{
  "n_layer": 11,
  "d_model": 256,
  "n_head": 2,
  "n_kv_head": 1,
  "head_dim": 128,
  "d_mlp": 1024,
  "vocab_size": 2048,
  "activation": "swiglu",
  "norm": "rmsnorm",
  "norm_place": "pre",
  "norm_eps": 1e-05,
  "positions": "rope",
  "rope_base": 10000.0,
  "rope_fraction": 1.0,
  "qk_norm": false,
  "attn_scale": 0.0884,
  "bias": "qkv",
  "tie_embeddings": true,
  "parallel_block": false,
  "init": "orth",
  "init_std_qkv": 0.03,
  "init_std_o": 0.0,
  "init_std_up": 0.03,
  "init_std_down": 0.0,
  "optimizer": "adamw",
  "lr": 0.00127,
  "beta1": 0.9,
  "beta2": 0.98,
  "weight_decay": 0.1,
  "lr_head": 0.00516,
  "grad_clip": 1.0,
  "warmup_steps": 257,
  "schedule": "wsd",
  "decay_fraction": 1.0,
  "decay_shape": "linear",
  "final_lr_fraction": 0.0,
  "batch_tokens": 65536,
  "seq_len": 512,
  "doc_mask": true,
  "train_tokens": 397100000,
  "steps": 6060,
  "dataset": "wikipedia_en"
}
Each number is 500 + 25 x the weight over its row's rms, rounded and kept within 0 to 999. Layers, rows and columns count from 0. Numbers have three digits each. The size before them is the row's rms in percent of the matrix's.

# down: layer 7 MLP down (transposed), 1024x256, rms 0.0481, rows 187-217, columns 192-255
# gate: layer 7 MLP gate, 1024x256, rms 0.0572, rows 188-218, columns 192-255
# up: layer 7 MLP up, 1024x256, rms 0.056, rows 188-218, columns 192-255
down187 104:514521493479473515524531525522565503495527532460513473489499513523474517467518522517492476522479494455528519498529508534490463472464479485486512513472525499543532443497479475505493530460519503
gate188 101:498483504510472483528509505509513483507501523496501517517561509484463513496475532494501520506486504486521477488491517495501536495442494454484484481458456537497536497501516461517556526516526507
up188 100:500487449503525503494480486515503455481510454486531483498481507546510543484483498483472519507540514493470477498513526516504492493524483460445504500468496512486501512481527449537516536494492504
down188 099:500528494499521515498511540508466496513486498489525510507462503469523537481524527524495521517511515525438510533448495502483517460493541503482484523529509527469496484493487500483475470506519481
gate189 096:496508506479560522502532455508480546505495482520489461526522525444489541517464455537557517500488507486519517462512513510507490518488474510513527512515498498490454500468497492498481496472531528
up189 102:543514484483445491501482491499516488489496497531516511471480496527484510472505500481498484522516487511591525487544487452457521496546486508499517529511476528489480498491443485484533497492465506
down189 103:478505518469467487483486463506503488478531472521522470461499509480505513492497473499507530507458508496482519479451513431489476492499501488508491499520502512536501502529491485489527467497532487
gate190 101:467474497507485543471454437495482454501501448488501504501506535505511544496480523535492486524491469503459470512546504494486484477520496512525556465498501533482495468521519454493533526475473508
up190 102:564515520560534487481541493524508477519467453457515474467497521485485460464447491517508476492522514543522529501485538526473510508503518514519516490520494468504511535491501482520510520464503508
down190 104:510503518497460466486522540503515563486494478534523516493496525508501483501504485486565565506531505505488469452488518474533474512518510477482467502507471496504481538505524488522527517486471480
gate191 097:508530477524521500484504486526514514475477498482494503498559543515539528516501489527524519498501489513479511500450524512510483491466494466467528450486428487478491481536474548549534443492493506
up191 100:552565520497511465471471475498484515540463510460526482482541526501502496470489481454499525517467474465532555524448470487473466484480488457438526454526516474479495493479515511501505508507499501
down191 099:516489500490519503493521510463510530533498505487486472514511491444532506515492444479515486489540482489537510540503478506510462508507468490502491475554497495473489561526496499471435501519489499
gate192 089:446470466471487487431486484545502496521528546464485490484509521500498524500552482517527481553506434495500510470518485477498484483469534475488489472516468500552472491526456541495522479529513508
up192 096:492509491535501475515540507537501545535478508497556504470487466498497476501451494499461469476478529477506436518543445508468494522486496486502551512493494515481546533509499495544520493497507488
down192 096:488503437465531500501492472469450510477509473506516483514539494515520471558521526469493463520532500516513489500473450481511488485513503525537554487491549487439516495445498464466476500541450505
gate193 102:531498477531508500564477514479479506538493447478483512499527518495521509474494482523450512498535530523507483503498459483460530510465490500569524516490495488508478541490451542480493510483490472
up193 099:509481529450479525484489459527475481525475483475512509516520510487493519495534475494530509504478466524502512540505479524516552499503498493503501509502524499478539513493507502504497532488449516
down193 098:442482494508518483505471575537465528498468482475482556484530470516484516458479442445508498483527545527507464498524502524484486485487562527505473474500500509496499508504484481472522506537492513
gate194 095:489518535498503506516501461506474528479440508515509468533529508537518559528467488507460492501487487473512481475503476519560507504461484505504514508520500498494511502503496462506496493549539457
up194 092:538502461513523476471500477537487543510477504516505494520500497511466474521511511520492445463510465492501489568489492449504473448524506504524478480476494472493508486516475522492478471450488452
down194 091:480501486534512510494494516437511491484459503504545496519455510506496563477540488490518471506495506478515491500492494441515476493463499512454515485497549527487504511511498502499509513524502543
gate195 098:458481483555496500503575488508464475491445482494474512493505524544527495486481518508507480439482533474459509511509542527507514479508500512492470530511484472499489508538501497529488506495475494
up195 097:471505457508507478491509508505461451520518488473485477506467560493481476478515500473486453437513499458526536466470517530507453443478515517513457526509503505532545519464468537529476481460488483
down195 098:545545510544518494534496482473498511517475551481509495506453517515500504493491469509515447490481513485482450510460477510491517490492505475521518500527519462552512542492528502499494467474544534
gate196 101:512531522488566494485462472504497546515489504478498514458526496512476489492450496519492530531517504487509544485509498521469525540515501513478490476540481539463475483506477512469488505471463511
up196 105:503503534466477509526487489541488458500496516535494473459520479513542549521508504503495505529449487483542515529474502501506506473515485477519500477464475470466502534460457514501503535516522541
down196 103:458544519494490474575438514486533489508500456498500525471518530543505550492482498483524515544456497525526501480542518525512465535537481495495513541501494496515516503519508499509511465556502492
gate197 104:530526471492519538498524528496529508499497508553510543519534513488478482475543513507473527541498501491530447488528541527520486481517461493491541508477515491466499466492469539475448475475498469
up197 104:496489482504466501442485460560470494511494500552485492492492495468484501511556507452526504513515523512518496479509485510511498580482493495489548489519537481484557492500510516566491493492523500
down197 104:500523498478501495492483543523555522507525504564493493495518502481492528477548476481532499520498503527523505474497526504458567494467480500503504543457531532489506487494518514523456489477499504
gate198 103:516458537523495528491517476511487521460505485522483524566527478476515500468497491522499486543488538464480512536513499513512497488489504500505549533480507494479500511504496519471490496537437526
up198 098:508541446457525457513494509505499503479500510486528480493496491524485542495481543466526510560500478454489508454491448499503501481521512510456513477446501524526469491510490502536515476515527470
down198 100:523452483511547492519513461506527530532519488501474490536508476479489478500455478540501515509525506474538498486498492444509504521514532493477483492476460499499515491491474497499532502515496534
gate199 103:495499468509492525460496526501478470513479511503546480528566469500519504491511470500501538454548533445467494503518491518503515505492461471509499502564517522461496523470502471497513491508526432
up199 101:503521494524501509485513502480542528512503478510459488468520539506519458475500462453526522523484485520531496521465465487499493508458526525516511503521498539499509458462527513488470541456510533
down199 102:492510474519453489507483499498529503531547507512505484450473537480543501483520497494483509473510514468508507477533467498485512541508541505502494469475509478482509490501491511541513545484518525
gate200 100:512511540471509474466486484526516492484514533501503499490494514514515513498497480512501514532496523517479513540459490567523519445448460517517466532538506516476507469486516496508549517497477496
up200 099:498560505506461526520470483529499541494498521505459508452553486496435485504499493527548528500474515487489476471501519509489515491488510508493500510532515501549503523583503513539506479460491471
down200 100:476520509486474491473532491458492459477479513524469528508520534512520520510511487512492474483485503495465543505486506498488478535560445500477514488513490528510443502512441488485452495488456487
gate201 102:510533542521524460500532471501478534476475508499482501527507508481544525503467513505499477532484518511511514493497484554471494472478481443504523485547473549486486482518532511514466481504478499
up201 101:486492527515518534483539528524519525533484505467443504471503478466541491520470468500539521524520482558495491475517483519511548522526537500529455496531482556511486514521488532506481482471544481
down201 096:516495506484480549481490532489441564455490519498464509472485533484491448500504485487494466509544524467514454517459489503504539547530502535529509510495497504508522542488508479480513489529461480
gate202 095:498550508481488507484504537481478537510493459526491518501505542506478548517513541524516502478564446499489527522472457487497538490476505478493525472510476511453509499470498521500523531489477483
up202 096:478474444476419517481525498482528493479523519516500477468485494533494483477496531466504485477517468513460497518490490456487517478463527444494493492479505486444500511509484456498513568507516471
down202 095:518495436471498531496524513454481505504494542464468459492543501491503465485493533478489497501472489476508480502477489520496464502486504522492497504483499479448466542555480483509520526505519453
gate203 100:501538505497471516469476495463516532537501528495520497482508465481552479468534481530497503482530495499528451497517528474512494512506536481468533474517440523490515490434569509472521500506468481
up203 098:491476520466485527478565484488502482494509432453536470478503494516492502514468486516518496543512470475531495505503497521503507487493499449511499543522451520467463451469525514508501497529492437
down203 099:532518506503526466520456516560536459536490491547475498507498462516519502487526491499485511465484530529493478505506490463514520519503473497483549457499472499452513504473519519507446497531501525
gate204 089:523511453505550496495525511501484489490497497523505457526487493535488505472497495504497524506505511492525468498495490484513521467473531445512511489474554444514545499509475493513533510512495486
up204 096:479494519501478513552519530517500469501512497463453513476482486451517496530528482502493444525489537489517481507482495527519462496474475563474484529525479523541501518520570490468451491463521490
down204 095:539453513454495478466484507466508524480456517474514486484492528509548490505498477492515464460508456534505508498505523531491465536523476481503537476531440530496474455503567494536498472517494466
gate205 100:472490496478470463486502495487556518537525468510531462493468496483507503468495495474444489474499498510497530486449496486501465427500520525504465482521499507479482440473448514495542494497480516
up205 104:479464501482457489520485536559496524495548491504544532491479472518547527501519561524492515474522489492514532469499530462523469470524536515493450451499488489506494478491475484459517478510495509
down205 098:514503497513518521501503506508501503474492532499501524511495503471500444521502494511518410538499497484480513528533490500483518522500503496536534534497492486510500522540551512513467523498491495
gate206 098:466498503478487480436495504468550458476491458520531524514461519497492562480513486513466473523511527483498451490506504464497500486437482506493458505517486525489495472502543477496493510529503469
up206 100:501502474444501481458474532489518438495520487541500493529513547525505488489507555528502497521490480545535484532519501482519464509494465495460504495545515486517485464497499484503527533555473470
down206 098:489500537524485492501491501474480493506489542518487502533497495525474559502494480470504498463473524473471518529478496503511498477511529506471496517485482541520489549534505487494486521471506515
gate207 099:520523519489470505517530458465508526504472491494494528503520507507492487507507467487524512525485490482532483553479446507432512512512469503495504508460507510531508500502476524498504525487514531
up207 097:544497482486513535498475436497456509535511499464525459507485464502509487485509478503496547495501483465539509493467494446527496453461480517492505506498477477464473511495476532532510505492505480
down207 097:509548495519481516533491514464489488534483499487502526533500523482504529456447487462488517501425494496490503501497487460496481489480529480479531532463519499522523538474515507510548484471522542
gate208 102:540539495504479491518470458483502533500553531470497541466505506485489537511510501498481525486499545495497542483492484509486523537497503509529506479492504485501469520466494472494515441468519459
up208 104:484479483525515500530482482516531530471519515481491546511491510512520506481498503516484478457541496537448476509538511491488490507520480520509486480527497450513475489488491477482526505475530479
down208 103:506522507481418505448489499468523527507475505506503519539469529499503514493496490475529537504478447499485476521505434438513528528464511527483476506496495507496449527510489543462467500525518537
gate209 104:525474467482442485456438474473514501462512528509492458492526506523461494535512501511549492534513563520509505519468509556479523530533504503567456500496506492529487471507485494501498484539507469
up209 105:519516503498479574508475523492514505545536517479461498499468516486537529511538494470466486421494465499490474481502543493510489532490509469521527507480494477432516515469493484474528463471514492
down209 104:510449509517491519533533479507493468497493484557518480508523487510479498491512519497517560436512467453528518477489497447523543498481490530499483489539482513483503475477490531517513469465486503
gate210 103:530499490491511448517503473508486494507466532476527492458507514515449496492525464473515509503544488501506473490480465489528534496490493464507558477525464478481482496497473443513506497473523475
up210 101:499514499471539502530517454497499513507515475505496484486500531524531515423502490476491530518532506500498496486474482476482540507503517544525496455491464519506499451479447485516510505491490495
down210 103:522540510540547500492482512547471475491531495501532498489461503502465513498502506482532455466463534487551476496548504503490517459497490511514516487470510522526502508461470515499565503491525509
gate211 105:524533481511480497492486493509498458506498457513468488519517494429524514525496522493521483465482496543467500512531500520483491466498477541476486486523453524459512529501522491523490478515499485
up211 104:542553496513509515536465552522522477470469537491520500513496471518510531444508516497465503461494526500490484476509445546523483491484506497489483482518480477510473516505454508489427511518458502
down211 100:522492497529529523528453487500495464532522536509444512474536478506484506487496476490465534466535481512504541524486496452540533500506546459488519507466515478504497446506506482511464490477496520
gate212 099:478475502518490525487520475462507515501489517489520517455531493444490484521522513510484501496469498531470498505504538483517521554508494467515501470502480504493518461481513498484489486515502543
up212 095:546473479479449474488497517522483473531460478473506499480505514488524498479515499518507489487463472517504528507472544512511500482514551445474552528491519477478491548529517519498497555502469520
down212 097:473506517526494473513502471470519500487541486529520467507484533499482489491471488509523506483503514433491528500504500490481470480467452527489524496481494512503491468512480538560499515485513477
gate213 098:493508521513545460498484489455503484512476526507491515534499488475502485505515516536534510536456501545490510531541467514475538546497472475543484469511511476478490492525531479502493501508535508
up213 099:525474493485520458504523502490485510499476498486480486517515484522516445511457526515479483476505481511480482524489540488520497495550473538469558528509518502508491524509483509477471499507533516
down213 096:488536478476486542493497537503492491503502517507482477517540512540438494502512526492478471451512517485519495492464542510520480494516520504478511497466520507519529475520464498547466497523409460
gate214 102:461493491506478469504491493484460536536501470486529529513518480512474489497499534528531519509496540498535492525513492514500530475508478494511513531493541516500482551463505496457541485465509485
up214 099:533502500468519491522521524528503531488495479470486455505505501553500487517486500529496486528481519532546510506536461491505515487484493423507506480507493512499528486516521532472485485475494523
down214 103:538498429471502482467491496481473486480505456487520440492494519491525528486506553556476520488516535504476526500472489526508502496503536491486523478497503509494528506518494552501509465476511523
gate215 100:499492547500552501476464526459527490445471513473480512511479509492522515447502505539491492497473504475513439526484495556484454511467507448532483506504476517497523488496530471541531481502478502
up215 104:492455465520536489520501530498504475499499483492492525487490492499513538514502508492477485554523479545506526462447489516486519540528459513478520511468497547538479532480496474500518506461478540
down215 106:488515451492519467513526485477527497526471481480505486512531502469495508509522521519479508502482523461493475508463496502532522506547514488507461505500488475480481510454497490495490505474490508
gate216 097:480483483491548524501498491520475475535496479516516503495512472482467574478474460496490582491537486467461516499519470489483530489464483467539460503539464495512523461493521505482520530488468510
up216 094:473503517496527488511480461519500537490503528514515573470542468488488492494501480493494486454517484510514485496496503496465522458478489496512503509501476479493498492537512514486511433470509460
down216 096:493485522488529497499501467502523490505538488551451483498523474490504531540469481493456500508446526528523529517476516545501496514447494482482499545535516487507515536527547477498478457478510478
gate217 100:472504498525448510458513453504546511452464515546508510489526485493514564514495483499462521488503495495521475552487522519501501531491521521520490525555487501504507508480528515487467518538519510
up217 104:450491458510534512477539499515487481541545489485454456457549511514529534533505484473515498503487506531503478503527502481498488519514520493516461478463491516479510503509519482545491504513471470
down217 104:490477528518521529477495480508499501518504476469502484524505511503550507498525527475494533497454488488493486469504515460487466508470470550474535499474485511471508494528505517514520478456466459
gate218 095:475467477469535515475479475523537507472493486476519492455461505496510570530510532474482494489485532501547511505474491502509486525519500491522517504481499470525502548485462482560481494509542545
up218 094:471524555515472488527464489515506481533502516522501475515513521478444500535489480506490480509488548466477470472480526475520494491475501445483483483488494499479501522473511493510495489516505464